config.toml
hidden_size = 64
vocab_size = 2048
positions = "rope"
rope_theta = 56900.0
qk_norm = false
bias = "none"
optimizer = "soap_variant"
lr_mult_up = 1.41
decay_fraction = 0.562
final_lr_fraction = 0.0
batch_tokens = 32768
doc_mask = true
train_tokens = 93660000
dataset = "wikipedia_en"
Each number is 128 + 24 x the weight over its row's rms, rounded and kept within 0 to 255. Layers, rows and columns count from 0. Numbers have three digits each. The size before them is the row's rms in percent of the matrix's.

# q: layer 8 attention query, 64x64, rms 0.197, rows 0-63, columns 0-63
# k: layer 8 attention key, 64x64, rms 0.196, rows 0-63, columns 0-63
# v: layer 8 attention value, 64x64, rms 0.25, rows 0-35, columns 0-63
# o: layer 8 attention output (transposed), 64x64, rms 0.219, rows 0-35, columns 0-63
q0 101:153134138175100116129140141131149106136087149113133128146121162166089098144154128078125133138145143095064090141137181135102154142163129126174158144105115099153131137139154141111139128132107140
k0 092:108135152119115137117136127134101135164170187145103114109154138112125101115081095118122144158114143166138104122149107123097170112144094112118142106126125176085165137084136108164141152155120117
q1 074:075096118131114181139141165156134124115115152100107100125098162166136116131139130114118105160145125166073115155080140133119126106125166156111130124129125132127110162140105163126167167122099145
k1 088:132133133127091125094143123071100163100127188156118123116136124094113125159122082088168156139160149131121155079101125146128158131135148130139102140146142136117149168114139134110091106140133092
q2 125:121140131157121133130140096119157097127081141108152124117152156145113132176169147072136160107102113096106100149144167127130138130146087165164125136114106098167154153130123136137131157100122169
k2 083:154117116134080129103143135142084087133125184120120110149132167098137134116092076137143142137118136156149101075186116119118131144162103142149123125139151128120162117129096142153110147159134103
q3 074:107134142145113097109139145127134170123065158129142146146146138140115120133180114185106145120142132131063103131104162108125133082143131178116160118109124135149164121138109119146170144126112127
k3 095:125108134123100138060121147136130121114140118100123151149098120117115168122122138125154153146113105108129111074122143114122112148150111130135108099131094096185137123155134147073098175087159148
q4 098:078134152131128092137144035114151129100121122153165124126152114112147095127144130123131131125145136135127117135156156125093135118137112159180082142122097125158139149117099138165141161101145125
k4 080:121118138110074120100126159160172114110151140148100118130127101126131116089097119113146112145151122144142131120115110132114116110108112093120108100114123197133162103137112166176095154081158137
q5 092:159101124122141140102114155128106146135151159142094151127080128110142148106110113191116118159123132130151145075108088148147113132119172122086127139173168153092087132143125119138105108120120116
k5 090:112134135145176101123127088088137121129106098142108117139120091154110109101145145161156111153122147147142125118075124128110173148076156117127118164132126105179162123148136110127177113110160131
q6 104:099150100101149128152114129129112104125149061131120118152097110138128121123141125109110085120141147163131146122122168123107111134141146048091141071104122122080118124135117130135148100140092130
k6 103:161135113122136149150141094148127125099139152118152141110161122111160076145109156090096131096156116086143129146134090112111151120095113114133102194136120173128093133097091147145125133100116116
q7 108:113157125128109099160141111128156094126112141115137116116155109102150103151115092099109143130105123120108135124174150091059155120122076130180125135093116120163139133142119153142135172094131101
k7 091:124134134119133130110108154155108133121129162124174077112168130102148151097088108127155062159152155118145132123163123131107113117143094135165133122125123163138143114147078165165127156108144119
q8 117:139066086119111136117081093090127131154143158134127133106121118126103138121100099151116115135143129164153115104105118169143093080140181101100128119128113137084101144128119126176129143118130110
k8 100:138117121138137151132121082153134149104127141121150120116080129124107159158110148091137158143115135130163126127117101121128130162133186137138156135156116093097122144115127099074141065172165149
q9 094:083161095137103116135104131168169150083098152137143085131105122105160122107157089155120140129134103160111117132102122138116106128124120086160116114073113118144143121117147146169128123142100086
k9 114:125158158142119174154157132110093122125127177131129160116137126135135119083095122078165126137158075066159137139131103154136120095141137121091131137143135160144140110132131109114119109169107105
q10 119:116154126125114116138148132144181117129091132147154093144132123146146126121152123107111138125102118135110143155144122128117152110133025156171142123074096131125170121138114127125159144088130120
k10 080:112147148118137097125142165101130105172157143142089153120117122124187109097148109150111134136141150083116114103080153111152105166116138142116091149118124081183129135145101137111119120104138106
q11 076:120107159114122160136162044122141106117094111107131146116120147120124090123136146124149122145148128158152111124130130148128117185067134173106085135142104157138134128092103113129120121146152107
k11 125:108111126161151111120116150132138165125130092123097161146096096150100133155170137173126152102120119163094144095111129119142105117119163107145123084160153096126111142158193103142142125148150117
q12 094:146125104139130146108106143165123155115169142110130140144085099162118157124119136089107132107118144137149133125111141102133154113169154131109163069097145127082115140177145118081142105133082147
k12 121:140120132121135152121119125112122116088121138085166120115157163122128106162133146102098101092152134119142158146152128120105136143152096109122113177114100161135058133128103134148087143067108124
q13 111:124181084120129094165145105133182117091124127103145090153131095145141103094145109068149120140100145157109139125141116129117151114144082157148120098096112137116148135148125128137168120112108123
k13 072:095148149123152100129173137116123074138154116162137103088119121095183125098136142123093134115139152131117162127144109097126095170122132153124088140113139121142127130174117137170128070115108131
q14 108:123108126138163144106118109116105145128143102129113203116091125108097105160101149124105119143140150147137094133101124122154128155114135125115117154165130129129082137137128120157116139203187128
k14 099:117090099135122136144107093131124194091125131090114165169115140125058150155130111136161111121115113162145110145136098141126160137141155116128171100127135145104122142088156108140145150140130114
q15 101:144161150124120164131114141156122170098112135107138097136102120171148182094124140162117147099101107125143148175145113164133163073147112140103125123132116145093150102140115133083125149144127097
k15 169:155144132102153126115165136123137138177117144146141111113203128134165060125127111113109085123111137156152164118174132132152098101142104137153100114094117148142131124103103136143102148120125125
q16 098:085109134106171106123133122104107132129122123143120128097140113080124084153107127101193119138141125133149120141164139107147106147132123170169104149138166110179142112144117114145143139159182134
k16 110:107118162118084101141148093169126121113129115144118103120117120111149152143054122143160126161092152162133115180134138104128119123125145170122135134133168147094158132078118129148137122102119159
q17 119:096128170097162098148141128115132107134153142174147084105142170105142160103157131125175080130115109131147112118105092127101115180107106124105128107134108119136148099082117124130132126146165127
k17 106:134126110109141134147111142098158162179131126159050134120100115123136111102120113120134127132116128101108095146101154132144110122083098138116137113120168136185113117136104137098159157181121112
q18 095:105111155103129173136128081127116136092141168141201177110107120130114128088134139142097163132101134157167122112088072138147127146112132145134108130123142131120104127132105165111120124117130157
k18 105:114177128118142108159135123095174130111092097134127134130174108151153097115142124154135147088123133143110148133122155102074168099102120127150107106124165140118114177133127125127107099097148082
q19 113:103080143130093129110092100114145143124156148121107154117133114155172096110121130104168110125142094134150120102101150173105141083159165127096081111147111134162132121147104141133101151094142118
k19 104:169144126140145101128106098137164140121085114131166080133123162098109129087125122152121087109125145128117128161122098131130105146101127137115142121152178135122106132078134182153148130130183146
q20 119:115139100152109125135148105115127106113091140121115083134155123135102140151192122100136072126127123126099167124132139163123132119140080136131206123106106111138143089140120148123150102117126164
k20 116:125101125124141140127095177124148165170095128111135141115107141098090155115138110091133146153112120111196136083113113120133149121143122110126119144133108142124081070128106123085098137142123091
q21 110:113109109117132058135109093067131144126137132128104112119120132124146132141135141144109188119150140101129114149099120109142131083165156127176111122083156096122115141160164127165122129111104115
k21 114:088107101120109157182133096157127080092168137136159133103096128097125148104090155127101111125133120149165140181138141169137152151135137109142124116111130133103147128121135117119101075156128114
q22 106:113152109098151139091148112118122080106134102129106125100161080106114150125134146151094129124139139126133130117117133178176108156136172090102103135135108113128112150098119189139118112173106113
k22 107:114150154099147139123154129134151145156099106098114179149127118074140126118114159146099139183113112131072146108134121111093118116139089126148122158140162080124160131167137110147125148147115151
q23 099:076120127144092153147134068117122117114115126111149141116098109082122080131118130066125156136135174144152078146129136105124128147126116147158113166141101115171132150156123121124148131141144151
k23 107:080133147134108116136126087117139121067118118108140133117192134133131172138129119142144114095085127159131094133175138156119139124117121101132106097129124149070097159121103144160128123092132121
q24 114:140092126138124144072087196166126089134132144098130127126152125130126091117136117138127142102121123112147148126120154171149144114141162145108168132153175131177123096151160130145090118129112119
k24 107:135134162158137098119102192111119129142070136163113143127128107119128121117109130154142104127139127128127126162110100117136176128123136205102129135099165101117118123121163169092126107123098112
q25 105:115106173129127129107110123136144142167114144148106128087064154131101132147063151155079147102139119117169099145117083116119138134138122149170122151101129110140103135119107124119130155094150119
k25 099:109142112128094125115112111091130145106106131099113152096124138123140143147089118181158156122129139133158106157112122190167150133128126134135122061100126075154115158099125117137090129116143106
q26 097:124103147127143085112075137115133142127141118105091128174156118136147170132108087177160138118116079096116112130146138092124131169103151131138096124154117115120097139100113114096100122126081113
k26 091:124162088143165122120091133161129154121139122158113108117108160114128134095107137134136109175175130126143098177147118125160103138131136113120168143160159144167185104141115156165135134145119101
q27 100:112112162143130106101135136090115129161109111162136166126121165129109151140137142147154097103145134128124095159105126097182117121127170101129108140168095114156186123107112152099161124153094142
k27 110:086129109109091134108152083191126106132135095088149109142136153112126132077107147115131169104133103131132097139140105098137167126144100137097133155140106139116137128131108173146126186130123130
q28 108:100138105153102141127144117134122135098096182143150146133075087077172122145128154173156109154144118159146102123114111132125100097114104118128131098118135175169133120149134146120118164109111148
k28 110:122131134127134152155127150195114120160136164158148142160098148139107137084132125119150133129079080126136155126124120117125113097109171132091081160130141121069138110127100121110144114107159127
q29 111:125128163146149108142124133132157141113101092149107135141109144098182139143154115149135118157129177161132121118168174128118156118162134156158124060132161161101165109110132140106127098137146132
k29 125:107127077161141145129147142145087093149117108102141116115103118137121059128165144107127090138131147113129170126111138113186124103093096137136081142135157131148133148141124144160121145122106168
q30 096:140106143138120126095073184123140124103126143147145152117115135088099126141138142170094137135173142131107108115090100112142092152115128138178102103169093102153122133118090130129114155140092131
k30 095:108158098125144113146120147128118116102081145146095158131125148117101104093138113148177131132104092099118097153129151137136221118115088124116126103136126116140150125128135173156114134140117095
q31 114:151102133144145129085100184087113148165127095091130138156151119172102149147128155168085147122146104108109121103134150142128121122145176121081117150127096121114133105128138121139097112121093109
k31 098:148158142114140158086140141078135141125104088140104116110135137118174129102135130136110162162129166103096125141085098123123187104119119152102105149130105120153124148111154118109123103148143186
v0 083:106131151129108118122134144113127131098125177183107143124113112105141151106113116141109088113137137173107143150125123116120121143114126190143122138079099151098154179120103118140132075181134126
o0 059:146120146169156118116100126117109165167129125126111103171147172145168139103139180119190093129160136100154109158148162146133125125143123106116140147134147129153160119107147108139099155096125147
v1 080:116144125091125175095119145121107115138073119112128149134110103139145160133090086156114148086148136158115084118124151096143147121128067108118103125141129138161127129087128143149133183115103134
o1 071:161102107153105084141144123135178116097162144115151107151125136110127082161119137084160122148129107143103131144114104156110153087099099144150167098118146143113151152100135166162128120120110100
v2 085:144173105135124203121135088174110184121090149120151127110151134129156130124137172122108134115144110105114112115113136147117139154138123115071137156118139132122134123072133160156122142127133159
o2 074:094154131139133123178137115103139111108124105110124102154119098135123113156163102103096105094144129145101089173106143084116161136110113172139132107115092151124129151162092086111142102156134103
v3 085:136140145113133092105121126136132139131158137121104135150084170137160130116106130157114128091123128132144145121136170090124095113133129146113125144102113105114121088036112172078141141125151100
o3 076:103130113153130135145135130111159095143124115173124086094137121135101133114118186144120112162104122201120102114118123108173142129115121127141137140137160135145140168120118111161124103123069172
v4 092:161086121130117070130107135123156120172173110132124144109113146172092107109140120119160129119085149123135171135143092105118104139119132072150123119166126121104134105159131087121165122135107115
o4 096:124105137113063163135120137116139168119118116120129114116095093140130180153096162154119147154119094141132146129116150108154127099129185112113113148113146119080072112103146145162123112116138139
v5 083:134147146137096176117122119169112166167130161103127144134109126155142157159117161164113149147124115130121109140112130115140147101177116161093123135128112157131143149111084150151113192091119100
o5 081:148146143094134143161173118106087138107121086127148155128145161123124120116112070119121094146149145143109109122145174169082118122102085170157155131117125131122134148114157095142099116132114156
v6 084:134114118159105098144113120137155175145123171148110127130134164102160168151100111104157128102083174135139091127139144135103132106118089143153109139104148131144134127080096107143144174128092111
o6 073:128123097127111112110114144125093084144139134076157127153167134153124111110111097123147144174146098136124144139107156112102137102173125118126111121164135165095155137132090144144113134100056128
v7 073:092153149099186099121110156102106091126129123110105129135155141132119101071100130121135126134169137114086143087131142138086095107157137165139124077116143163094109136131107123151129136150130133
o7 076:152126154116083112155122115157159148173094154126141142131118165109140134127143098134123142158130128155139066080129088128152127167135113129131153184110160102144145148140101150128125145130173135
v8 086:112114130141116072175130138130145123135134116124098144125130160160118143133153128121184091107081108117172167152108139119067136095127105139130123151116126118101105147149091182115132144121121150
o8 074:129149150098160114122109135110122105133168130157109102140141132128110156151100098162126137127110141108061112119135163128105087108122159059124111152108127120089111141140099138120124134073094133
v9 084:168112134100142143115178113144144180132099130147131131091141151131117153100134119168090157103104081182105112159074154084140139119165103122119126129165120122127150119135137111129129129118140122
o9 076:124144088162111177160112107138133079085107095131154130179076133144151129114129158136134109125140173113121142138149144181128141108102155119110168106104121151126130136131128137138135100138172112
v10 074:108165154123137116145115141107098088135125136132103105131112110084113112136171116136136101108106081108125135130146152098115121186147169145143146124087164123143105119080154142162131098170139152
o10 085:127114102120161147092162049139157116162111107153092149127142166134140174166147155144125112142133098121106107110120080100130139096111120157109119131156130128115139133145133145110157112100092132
v11 075:138109155105174108132095190140119099163120124123155148143108093122111131091108141136079103146110113110118136119129117083120126144116153144168139120138120132126143108110144075147152088132185140
o11 070:146133127132110167112170087115112151110107120116094128135131184116114160167112116175121140133138098172160141157134133165179137112113118119105127169158133104145139116124145125112152155176145105
v12 089:152131132139115203159136088114119144128105175135119133132128088099111123149133125178092155140143103142125101133119117143141159127117159107095114150132127132128127139128109197158115164095101140
o12 067:129126121122156124119140124159104095150130104130136121121083105132154120147143117102115055071173135107079168139124136145098080127134085159145144166104129131149121148124165144130120121135124117
v13 078:123120149116138132151111099171093172077127173136119128120117097084124119170146105131114167147132098145190103134114145143149133122120114147131136158137092155151116111125127164124132134071154131
o13 070:155162112158142145117170182129092122135113115144113129084157147126128132110155121135093083091116119127117192118123119126131146084119130135124139130113136144089132123140129091135077121148069119
v14 079:152105114110116136127098143145129132138147135131155112093067154153058111145086121132125176184142135118128094138152113118112159102097135113169137129139127136081131119107139092129161136136127119
o14 084:153114123122071156130128178110148115143135135134107144174137113141128146116143115143163111116133128183130156105124125087136130069145143084105143093124142136157151103133158106075149111111104120
v15 077:151133121118172147121118146104147137161121123139153093155115105097146142129127142150047119171175124130124090141152118110128151142091142180159150104100137073133108115145144128121123135141126138
o15 052:084077137142138149097158130142122129090101157128132143132144109110130098116099133126161118139136135139108129116130120149144119131113094130108140167165162195124124106131118131099199172117164119
v16 080:090122132100100079115115154105155142131126145130140134116134119186108141082127145115139145133107196107118154114109101092136109124155141111147101077149126129121164094153109117150128091148136102
o16 084:134101099139148152156132127145130202121155110118146169132091157146159125112116120165120105148144097146137085116171117107121092123134149109169070142118136119134099127096141101128110160135134133
v17 079:152183087106088158153160117170098150118149142156129144117112124120114107138079112130167157122105130141172166124100110136135114092104094119151123138141125154125131137086146106162153156122140136
o17 075:142096093124140138143079132104115136141096129128148090129104128104131152143129084134081147155137099125114141140150142146094145088163130115095196126131139118140106125145165149139087119107078137
v18 088:088144131108140144136105126117122117154156158108102118160117149175123125134181128180166126132104103124138129137169127157157117112130145167106136173083162119114090107126105149102118175126119126
o18 079:162106165154127129120129172092130121134126127159072121107141147136117107144101120079100120117146120125088116079096157139089119132113134084139119135162125105163122156095132131081110097113127148
v19 087:122075099119136115136095141162128124143146130111107111143124183148121136132084133148152173126106152161144109134118143134125076061146132109128115121149112140145107106098095149103112177131103108
o19 082:110137091106083127104125119102164088144180166134178097143104149150113129104116084146105136100103103140140133116100162149136129139107128107132120147100154113146136156137113138168083122099130154
v20 084:157133094168117151127114080146125126119095118135120120126141153120135086138128132093186109116116134155119141150140170164136150123158118102085109147135079124144118130108087142126147066099105140
o20 074:121124161104112130131178117164167119129128118101175099128175078123116157127119178114112132130103145087126127151112151124121139104153116108123121131122093133117116115189138154141076119106094124
v21 083:143103120105143130082175160106139141126118085121144130135101088118124122142130104111095145164178137106134130114117139110161119158143153132173129095182099089158134143158138084123107126151119130
o21 075:109169130122101120143075062126121111105104104109138152071114118108111085101119133112144158129105148135130120147124084122106142082105125143144121108115137145154112115096141121155144168152161111
v22 091:145178126161124084109136163107161102131138118146157139145109124141124143129160168147104136142170108085132127112094137137172122163136108114133134119136129102166139119151119128079128113198153125
o22 092:054120146109167157134140107112070126114148122122085145135089107119104122130134126099160128148111139143130092119120089143139119169121126122131125099144156135121124143106137174163078159152129124
v23 095:117099163113079144150144130113125106113129098125111139104114098098131124110163092121158091139138168126077139103161121091112131164102099122119160119142145134126150138179135129084112080124149113
o23 095:142170170105159096133116151124146148128151174182134170150086124131131147097090156156117117137157108139148126156127072131122128123135146186123113137131143105107147113125153133093141149131142104
v24 079:135119156106133113129111107146141092170121151105115154133124141148131129156086136188155086114093135145084104130171177121135134125123164156138103112116155131130111098147137173116087152124126159
o24 073:162102147133154099133162148110159102151171086153135077127130170101141104115138149143145178133111125157129165100129125162074121141130123157138132171122151133133120125124128128086120083125137121
v25 081:162095109117139089161098132102125177147123107133094138098104172148132090120140113115172118131124149119110121129121165109161118106135130134130109141129139086173107081152105098114134101083096133
o25 075:100127108139087133132123114172098100117113130138152096119114113125154166089101147091075141120113169165141143112112121132111125074111128105124103145133101128105143135137120160075133137082141095
v26 084:162150084127127155176120111168105164124121097084115107158100112125125117109140119119161101143144145151152107122131158159113113111113122117095119119135174154154088142133115119108137109103060114
o26 095:143088160125054148105106089119106082137141154148155115136104142123129125109118138106099114086124113121113144151112113130115141128134087137167115137124103143111101111148064159130158160110116140
v27 089:170110125138112085143098125113123151166133134124110128125100174168125134135129149138146106144107134144087133163158115126139099119126145136094115135105146091128106098156111175113110202115088143
o27 085:082099148153145168130118099095139085140113146174152091151118106105159117104115136093126164125158114117130155115104136132123115111114139107156142169112126141099100181109120108119141075142120151
v28 083:114138107123127142117136086127096130096118086127110113137148138063134121150102129114131112111090158116138091123146139118144109063129148121170131141136159131105136112077145154174145145081105127
o28 067:128113091127109116101136161166086120206149161129162109096164093155139151157139122114129171163128094156162145117142136118094145098134143115138137118107100128127140136160134114122140149148128150
v29 092:161059115138136098132099111114149131129108143135102119132090147107112160142095111122187102159125135152154130131135141126125121095114093128105093149118101120110098129119076143119139112092074113
o29 094:126126119099119153141094111158147100144182134155149128136162100156126120108117143108085162106104117117137124130130168177116124098137127138106114174107154138124146132106115144087102144119054129
v30 079:108125112156161113136126093144136120097111080111155150164099099082097122124142141092150133102120102128132129094132125093130131114101115135130098146160094134101115120165097081152096083149114159
o30 070:133153145130119143115133154155081156161147140154130176104155145160133170171079110148120137081102150169144131173134143128121096142151114142102124126105141126126119134102131138139089116112125075
v31 093:127127119125185096113134132113145158161130127106098105130140156115153126136142130157123164122071130136117115145138161130127090092125118097153151144134101158160134129102075146140143130176063123
o31 086:100100104138083121102130091142120091099138154126127154128142125128147120149140132130132098171154152125163117114103149160128152097152171138127103157125126115132086155155090148159093117070113161
q32 104:134149158132143148111160122134091142121139133122111126078121074094179133141130201111144133158150113175126137147126135116163124118180118109135080142158144141142120110121151131122156138135104152
k32 120:142153179139106128130150149137098113140150112142165111090131042129142128135117163126154152133132129177123127098129143086132125103150108121143091184121158113102142092128120125115143109118129146
q33 104:127111092120108124115113107128157092139116131142150138164115194154082124097121066138088130097100126089102125097092134134108133127080150137123155102094113122121112161141124118131113123100135112
k33 080:104113151166115141099142143140103116123132128136145131108167115059127113086109124140143149142134085171159161130148135108113082104118153128173103171109132146134099115136155137084154127157118132
q34 084:070127127157115124100147115134120087130150136154122150127129115144118156096109126175132108080135142131149107139088162154093125126084144086120167155108134135100097172140111092111132090129124136
k34 082:141113121112143145151148114127114104135171141150124116145117087095111137127112156103168165131125136153172121085137148173147082144112149155148097156147155100156143120115124126112140116181123072
q35 088:125139109134122125123098143112149086128124136150135150145149167142070102118141066136089139108120134107113107128113138159099141136075151134117144103097102123110104151112102090149087083125112093
k35 076:126093099096181110108118150124136106105124161125110162160173155121117136128112113150119120110130115123137134178114112144134137124096180098093139100130128133144109152092153101119124122139105055
q36 050:153159109111131117159083164159153096094128132130132149134114110176098108121100139163134095148148139092164161138111104155104126105085138137141143119128150077116089144114139127174115139146124107
k36 048:112122086115133111106114161169145145095142097064069138148129122123165141147156117153127124129112120129183091147128098152152146116139128123142122092125119150107117159133175121136168135148106126
q37 074:132100146139104152143148111119122164123134121128115094115127084110175141146137166119170117172160139156138141124174104122174110124179118116161107140148155156131165100124142165130153157133145158
k37 073:123153167115132105161152131143121126142155096140155096083125055164159140130162173118162124151122152139138100115147145125134115111156123163138119177122165146102147122118107146148145093122126145
q38 070:127116159113131117136140147129108180151110117097130120082138093092167171151115172113163120149140132146127124144149117090158131114156120141109090143143153163138170116104127189120140164120135131
k38 081:143160199105164124122161153117128140170144126163155119138117095131171110118120162076175124159108135140119121114130138134109121141124129167110120162156142149112149093122106156139139154121122166
q39 095:144087146149091106140130118167098159121171137133151107119131158115131142176130159116151101134149076131120136148143174116108127137206107122124142122169104105146142101126138121101149148118137148
k39 078:108067143138114169121130089150114099127139098128178093126162138117095105082130123144090111122145112100135116137178141157108142121099119126126145150100108144103096096151115169129115136100137146
q40 067:134095122119140180137171163154117148128148123103098092125120098122154133142134149090163157192081135163149160129160120128152124113151130139139113151148144115136140095131180161128147137123147131
k40 060:122184117123100119109146117125161108141160111141103095065102152165132132120175104141137098120135120109154128114103121091105140087157088102113112097173121164161151132120128132110135132129145146
q41 073:122142101113130123100093143140149074147116114117147158133169158106063130124121086149101114132120107105122122132100154155089144114083129175116147114110135121128122157104126089162105106137102103
k41 084:126116106133116137110122125167194128084107132107099149170120193139143133127127103119131079117140131095152130176102111141128131124114117105123154080138118116185131136138147145143142153114138094
q42 083:137125125177120111115059132132115088091151090144110164127139116128096129116120099138120134100155144130132121168110151111137136159117081121109114124103130137107171133085086091134154136143101161
k42 118:141103114115161131149133118137125163079149136116164145162115130102107151110155126153124135154128138105107137159136086145119078146127166100132167117100106146137079144102147114091096125100099084
q43 096:141173126130125134122162140106132129107131154136135139147112167164153073116127103141140130119092154095148128124114105123148126119058172144165137086107119112124091125143111108119094121128174087
k43 072:082128098136155100097091114104128145100124106111090139105115145094110091133145103170135118116143124150122157120116131100118173117074154137143120099145130156119135149096174099110100092158141146
q44 087:105130111103125135139137120118143116120125140153165097150172139159104118151168101131101128115108128144107131102127129156074141142083154155112149146086128128098111185168137136149128083160166111
k44 091:111150080123108111105152157116153089137136170151103114150152187151133154131124101116097091117104114140133112114085146142094135125134104108115146112125121075115133153120117093115134101133174087
q45 104:064099112124157114161138076160125133142128127141134082144104136140092157128137129142072111104164097158133123171140134148090131118135124152136158143131116092156109148149124117128112140151112172
k45 096:140138120130154164148129103131107134142128122143177133122149153131081101133094108148123130144084119078170093129124170149115133082152125127144116181093138117146098095138087132132153127127156160
q46 122:114116163155132136131104118155118139104142161144096117131147116100122094177162147089143133151157096141166121115141102099167134152144150117127072125110151164145129113133169145081155158114141149
k46 073:065115102132131117109118125109142155108068125118147124147133132154093130099100123101143144134095101120117141170172135139098149143095080132131160106110101126116111108075121152143151102138123161
q47 085:073181120140137130119096131146136097153124112119100163149111137138098110091115099115156122176107123116156084128157130156156150131085169102140101124088159128108098130140135119104111111132118152
k47 100:147120074115137125163110108164122146090118128134114132169131135093122142164130105154123124113165133141154160154145111094170123114134097120112144103132105082146128142112164092110138143196110107
q48 066:087086100152072142133091115152157117122117127133141162161158159144095097139154106105135132141101133094164138113159116166146117123086097109143155132087104172138127109127137124109115143123129157
k48 180:147140163129133150135157137136112132148152103137174091094129047127133141133121177120155128148135117169114123085151144073139103095139123125135108172116135109099117083137101134130122125133136138
q49 101:135112175144152163141169140138084134142140125139116090107149098098151136136096135110190135159133114197125128109137162132109112166165126119143095164120170111130133115135136136140149119128145154
k49 049:098140079085122121115102158109154091096121135144087108161125197135136124126126103113119132115126161094118114119106138168112158136099133125109161102117103118116135175145127095142107093121102105
q50 087:145095136091130146146115181157129131111134171093139133124145132168127161154120103086125125135133108125145147109095150177132095152115074124122148119145099135150137111144095131139150179087132156
k50 104:081115129148114139132096118134163115108143118116090146153142143140077121129117103118096117117150100070154105124172124093127133132103136108112137093132142130111105172153123171144131125059135107
q51 116:129103122121111172135115145128117083095106127130153118128164106149115122164075115136103097157141120141130157101120148129128158106106149151115167083089173168118139176147120121144114117137168105
k51 100:118126154108101098108122175157138102162178138117132113134126080136134146098130119078186135134130126150136114123101130140118141130151099161113138176115156125127192118137110130124157097115097146
q52 108:104105126124108146145111106155118146128154141117138151114114129144107121183117160107110130124172126146131164120183128126155082101149112110131133105125097110083147136140174142152099065126141166
k52 103:142119142094126146144106092134128161149103137123144128142123136094128154128139105132118100084130096064129109127115117138144161097122101087104148129088127148110123132062108133119166085130138077
q53 097:098121121149100130142113090127100096084133114128089114119076138111167086142166168114120127132143114136118145140098138084130127132136149136148137167144134173139144173120134176133104128079141130
k53 081:133140154120137130106167102116105115131145120139126124130101152127098167123115122112129151085092082174090160169122144168103101111154137159143118145165141144148128116123104162150184103148132159
q54 109:117127129134151170120133129095086103110144120163116123125101139079121104093148134126128086159116127152116135119158114182100142132128107116126078142132175112164123139110129138122098104179081103
k54 103:120173111144095115184178141136107139075162122087150152130141189157134099149132109130106160149138158169120133157127133121132098127124076135087132123130114139148146140115127110147116125137131112
q55 102:125143125144143102145160119152120136148094087105157098146140122157099105127134127144155137145131143132133134135167162137108208155121150142107126154144125107148132091130195091164129106100131114
k55 096:165096104085124102083094144170108141094141138100101089088152162133139119102128126130106100122133127137154119130092103133137127093120138107092169123155141102155091123151169125121090116123148123
q56 100:150122112072103156132118135122060148162093142119088139122098129139144161106125139124149130109138126114095127162105107124161110108078129111084082147125098133149095138161153119113139134122114150
k56 095:111127116131106134149183119085108136134131153115155133147098145099134113129139158182099138156132122119134154098136098128105165106137150111123121133168175108126107152132085098193132124138084125
q57 104:163115143135179094125108154092091120126115174161091117141098122144129123123124139156120129112122131113084144125102177101098143178112095126133151118093128111134149086141138138126108094133132178
k57 094:162115137102142121119117147114162166142163116125144138131109200117119129129151122145079145136162107143100118128150141109105169139101190140112131118132169117132090132138135107092124126132184107
q58 113:151089120121114124149122150141138123146168139141130151147116108137138087101128106146155080142122100110126159131113122112109093115145140153127105118121139094168169079121157178067128166101148113
k58 103:127096085135139135141143102116142145123128090098149118138121177112145112080126086131132139122155126087124162123115122133113137112161204147100102098108076101115108096139151136137114139155136133
q59 102:110113095145142149135119152088108155083131120148174120106136113129132121131159102073193119104165142114156159115172110114119152148110087112128130107106114130139131106103124084121123133110152160
k59 100:096086106138134147114125142099127162091125132121093119151116140096112134135172133161128115203151084129164109115118160099131103110140166141135147116113134173114133110104109140125093094124121096
q60 103:076134126108118096126134064141113096096110134088164132104131126119140142115117156137121102121164156120077111129100134100103163114111130137105071109141125087102102138141079130123132128113112119
k60 099:153115155142123137149141155140124146181152114172097141154160106106148107119085160105113157142095152164135112128108108193110111156117127123121113159130100125101113143092155130119144094167129138
q61 112:154125132113171123142173111068139100144096164130157138108155144094102108144131101136111154133189146126161119138163182134143124128099151124126142120118160085141143126112120133093128164127133140
k61 105:080126133126128100164084157172124151176132102130131120141104124143104090102117117118137150164150120123115144108138151137127116151133136130153183129088127180174165135147139101109135126159129092
q62 110:151140126092104108166110133120167133111122124132139160087178110123122127120100126121144163140101121178138137146129125143134142139121070145105098094110113154143142154124089150171078160137126166
k62 101:114113152139117171151142138133147119101130156128117098153144142150182116096125089148145112190100138130104131142136147117149133098144135132141141110115122142108158157148111176088181103076139122
q63 107:095136126107148102092153141098115124133101109114101115148138061141128083103114165140135092128165100092174124136153108127099156121138104105152144098110139143128158142143125136143132110085090156
k63 107:177071111128134129089134101119132149141132188092116158123124132121152097178108098082103150126148121094110100118108166100136125133140143189133108142128156131155120131134122139145141128135107144
v32 114:145131070142144099114135106136093124121111105135123138140120117102114125111078147123094137135098127165090103107142130149102101123130115148106118138051082162132138076150136138113120138152160109
o32 125:122137121113148161123181073125099133128134119126150157063113107138183087108114153140078097129131117108108159137112133123118127117107153134105117097146089147104094120140152115142137157125119159
v33 096:141126094140118121099142160118115122112099123159115156129158161167154086135118131125097100152116071136130118163125100148108117120134125078106113128136089129121167144153122172086144140139071129
o33 099:158130139084110132144162186136147134149149161142110146112150161154172165112131089146108140132111117141092123169112121130150123123138132134096088112121164132138127120129136148078167137103074123
v34 117:117087127121114137118087161132130096115132134127146115113140127132173120157120145094127123131133106119158072122151120099119124137136102098098124130145127105162132136114135130204202108162106105
o34 133:108148146145116121108064166117078125159109093090106092144097120125146116116102122134162133136079167132097094142129146093151136131109121141111143136111135113113136117118090155168139168122117100
v35 114:090144147156130162138075108099134116145118154118132114147095111144117160146131137087148153122142181106133169139114198137140153125118110142153122140145105107135084126099118121120096144096167134
o35 114:078085108137106106146126106139129127115157133115098127148101091072099087169154142118163116150147105115177149131168137129159107139126141153149170139125110109107114151126102143095133111146150137